{
  "attn_scale": 0.125,
  "lr": 0.00689,
  "warmup_steps": 200,
  "decay_fraction": 0.873
}
Each number is 128 + 24 x the weight over its row's rms, rounded and kept within 0 to 255. Layers, rows and columns count from 0. The size above them is the row's rms in percent of the matrix's.

# layer 3 MLP down (transposed), 192x64, rms 0.0968, rows 177-191, columns 0-31
size [ 94  85 106 103  90 107 102  94 103 107  96 105  97  94  99]
[[ 94 102 114 116 134  93 140 116 129 139 121 138 136 131  80 147  58 145 163 126 178 155 142 130 122 157 118 105  80  97 159 115]
 [131 156 139 119 115 123 151 104 118 127 117 124 112 112 110 173 127 170  62 112 104 119 159 134 134 110 141 102  78  72 103 118]
 [132 108 113 116  72 124 193 161 145 157 152 118 142 129 100  99 156  96 121 148 150 128 118 152 147 134  72 147 107 174 106 139]
 [134  92 106 170 154 191 102 154 129 146 160 100 132 112 129 153 130 167 118 110 143 125  99 114 137 146 106 156 154 155 116 161]
 [154 113 120 152 119  95 109 128  83 122 133 116 121 128 153 157 107 177 155 117 106 146 120 129 117 127 134 122 124 132 118 140]
 [145 165 132 140 140 192  68 139  94 132 116 135  99 162 125 158 107 133 146 173 113 127 130 112 110 153 137 131 166 136 111 147]
 [103 120 107 162 159 139 145 181 141 123 138 130 126 145  87 121 128 123 115 153 161 126 129 125 110  81 106 134 115 147 153 147]
 [129  87 110  85  99  99 147 178 140 134 107 146 159 140 128 111 118 140 138 126 164 146 206 125 116 124 124 128 150 111 158 139]
 [166 127 100  96 103 135  95 118 110 134 163  89 144 126 133 123 172 118 128 172 157 121 101 123 140 100  95 134 110 146 152 124]
 [145 152 121 126 134 114 114 125 165 124 164 110 163  97 108 141 102 123 134 125 160  95 177 123 127 146 135 147 151 111 138 118]
 [ 87  84 111 149 147 128 131 127 147 137 105 130 118 136  98 148 103 151 159 124 106  80  92 149 139 130 151 193 178 166 152 139]
 [ 97 132 152 104 108 124  55 135 121 150 145 121 114 114 131 172 121 103 133  94 115 142 156 123 128 100 166 162 127 135 174 118]
 [ 96 128 122 140 155 100 109  85 175 118 106  78 103 152 127 151  76 117 165 154 140 131 137 136  98 125 157 111 130 135  97 109]
 [115 112 116 154 114 143 124 132 116 137 126 118 125 130 124 124 157 153 130 136 124  92 164 129 170 146 181 150 144 162 103 118]
 [144 148 113 154 143 138 102 139 143 173  91 109 157 175 134 123 109 147  92 116 148 140  83 177 114 151 141 102 145 159 134 119]]
# layer 3 MLP gate, 192x64, rms 0.213, rows 178-191, columns 0-31
size [ 89 111 107  81 117  99  96 102 101 101  97 102  98 102]
[[122 125 110 153 167 151 100 109 141 157 131 122 177  94 165 157  86 123  86 131 130  81 139 134 155 148 136 144 113 115 164 166]
 [147  82 141 124 121 157 139 103 132 113 116 122 128 136 102 145 159 157 103 113 167 139 100 151 160  62 115 137 108 128 122 157]
 [128 133 113 148  82 104 107 116 101 112  82 154 110 126 107  61 101 121  94 117 138 123 125 157 144  98 150 130 125 133 144 119]
 [148 151 126 112 153 127 150 112 166 134 134 118 129  94  85 122 143 145 134 125 123 104  91 109 137 128 106 173  87 117 157 130]
 [117 154 142 186 172 131 124 158 119 143 113 108 172 139 131 129 130  92 116  65 117 186 146 160 128 115 117 130 137 167 138 139]
 [157 151 112 105 125 120 145 127 140  88 130  74  77 118 156 142 132 144  99 175 118 166 140 125 130 108 130 138 121 158 147 110]
 [129 112 127 108 146 118 107 157  95 155 171 103 125  79 135  98 121 101  88 152 138 123 132 145 134 143 125 140 101  88 146 149]
 [151 131 136 125 100 126 109 148 159 129  92 154 131 136 115 115 147 135 127 170 150 117  93 120 119 181 131 142 150 128 153 108]
 [101 101 105 136  85 142 169 130 120 118 129 118 105  94 139 146 176 113 158 101 113 111 136  72 155 147 137 127 125 136 130 158]
 [123  96 103 171 153  99 156 128 116 133 106 169 119 103 161 117 149 118 110 110 174 185 122 135 107  99 101 133 159 142 102 129]
 [117 138 138 106 100 127 135 103 151 120 162 170 118 125 127 101 167  91  99 106 148  82 133  92 146 181 148 151 149 101 114 143]
 [163 122 112 139 100 217 139 155 139 137  97 163 109 128  92 101  94 133  98 124 120 116 144 125 119 129 117 153 143  97 139 127]
 [116 124 141 121 156 111 149 123  85 145 127 103 150 146 138 166 118 117 127 111 130 132 106 109  85 114 121 134 107  86 122 133]
 [121 219 113 129 187  90  99 109 134 156 137 118  93 131 131 106  86 151 120 131 107 112 131 164 102 117 162 128 130 148 142 112]]
# layer 3 MLP up, 192x64, rms 0.217, rows 178-191, columns 0-31
size [ 87 113 107  85 112 101  99 102  99  98 104  99  77  94]
[[111 109  88 167  81 144 143 132 101  98 159 121 134 141 131 118 123 104 175 126 140 103 132 112 126 122  73 104 156 103 117 122]
 [159 122 130 141 142 133 119 120 136 161 114  88 127 151 166 138 101 135 163  89  95 119 119 136 158 141 136 125 152  76 125 199]
 [153 146 182  60 122 111 103 178 153 116 167 108 138 117 152 147 125 133 144 127 119 111 157 118 111 115 109 146 134 107 109 115]
 [101 139 142 164 138 131 160 125 130 140 119 116 135 111 133 137 137 102 114 161 116 104 141 123 112 125 139 161  82 106 110 120]
 [ 76 133  72 151  95 143 145 149 154 101 123 105 127 153 121 145  97 152  99 171 127 174 129 111 154 144 100 140 115 176 148 134]
 [117 147 114 136 170 127  79 103 103 136 169 130 130  93  84 134 146 137 121 125 162  60  89 110 131 126 149 144 105 122 124 105]
 [132  70  97 136 125 121 110 126 116 100 118 150 113 115 101 183 111  93 113 163  71 117 144 155 136 114 139 127 141 122 145 152]
 [144 160  92 152 105 107 139 105 110 141 101 123  97 157 110 120 101 120  93 100 129  75 129 155 117 149 166  97 105 161 128 106]
 [134 157  97 130 124 135 138 116 112 160 115 152 126 118  96 155 161 114  93 161 135 111  56 167 113 126 104 129 146  87 148 101]
 [183 120 158 135 105 121 132  81  98 133 106 154 124 104 159 130 147 129  98 176 162 152 144 125 123 119 148 135 136 104 147 147]
 [117  76 103 145 128 157 129 152 137 133 178 178 114 161 114 118 139 141 148  97 159  87 124 146 108 143 176 158 117 175 112 149]
 [118 119 149  99 143 176 112 145 140 188 142  90 110 129 112 147 142 144 113 152 139 132 131 147  91 153 112 122 128  91 129 116]
 [111 136 170 122 114 115 156 103 115 177 110 127 115 150  80 123 121 142 129 136 134 130  74  77 131 124 104  83 132 140  92 119]
 [128 124 116 121 136 130  80 155 141 145 131 113  69 116 108 131 106 152 157 116 106 116 109 107 139 123 160 140 114 118 120 114]]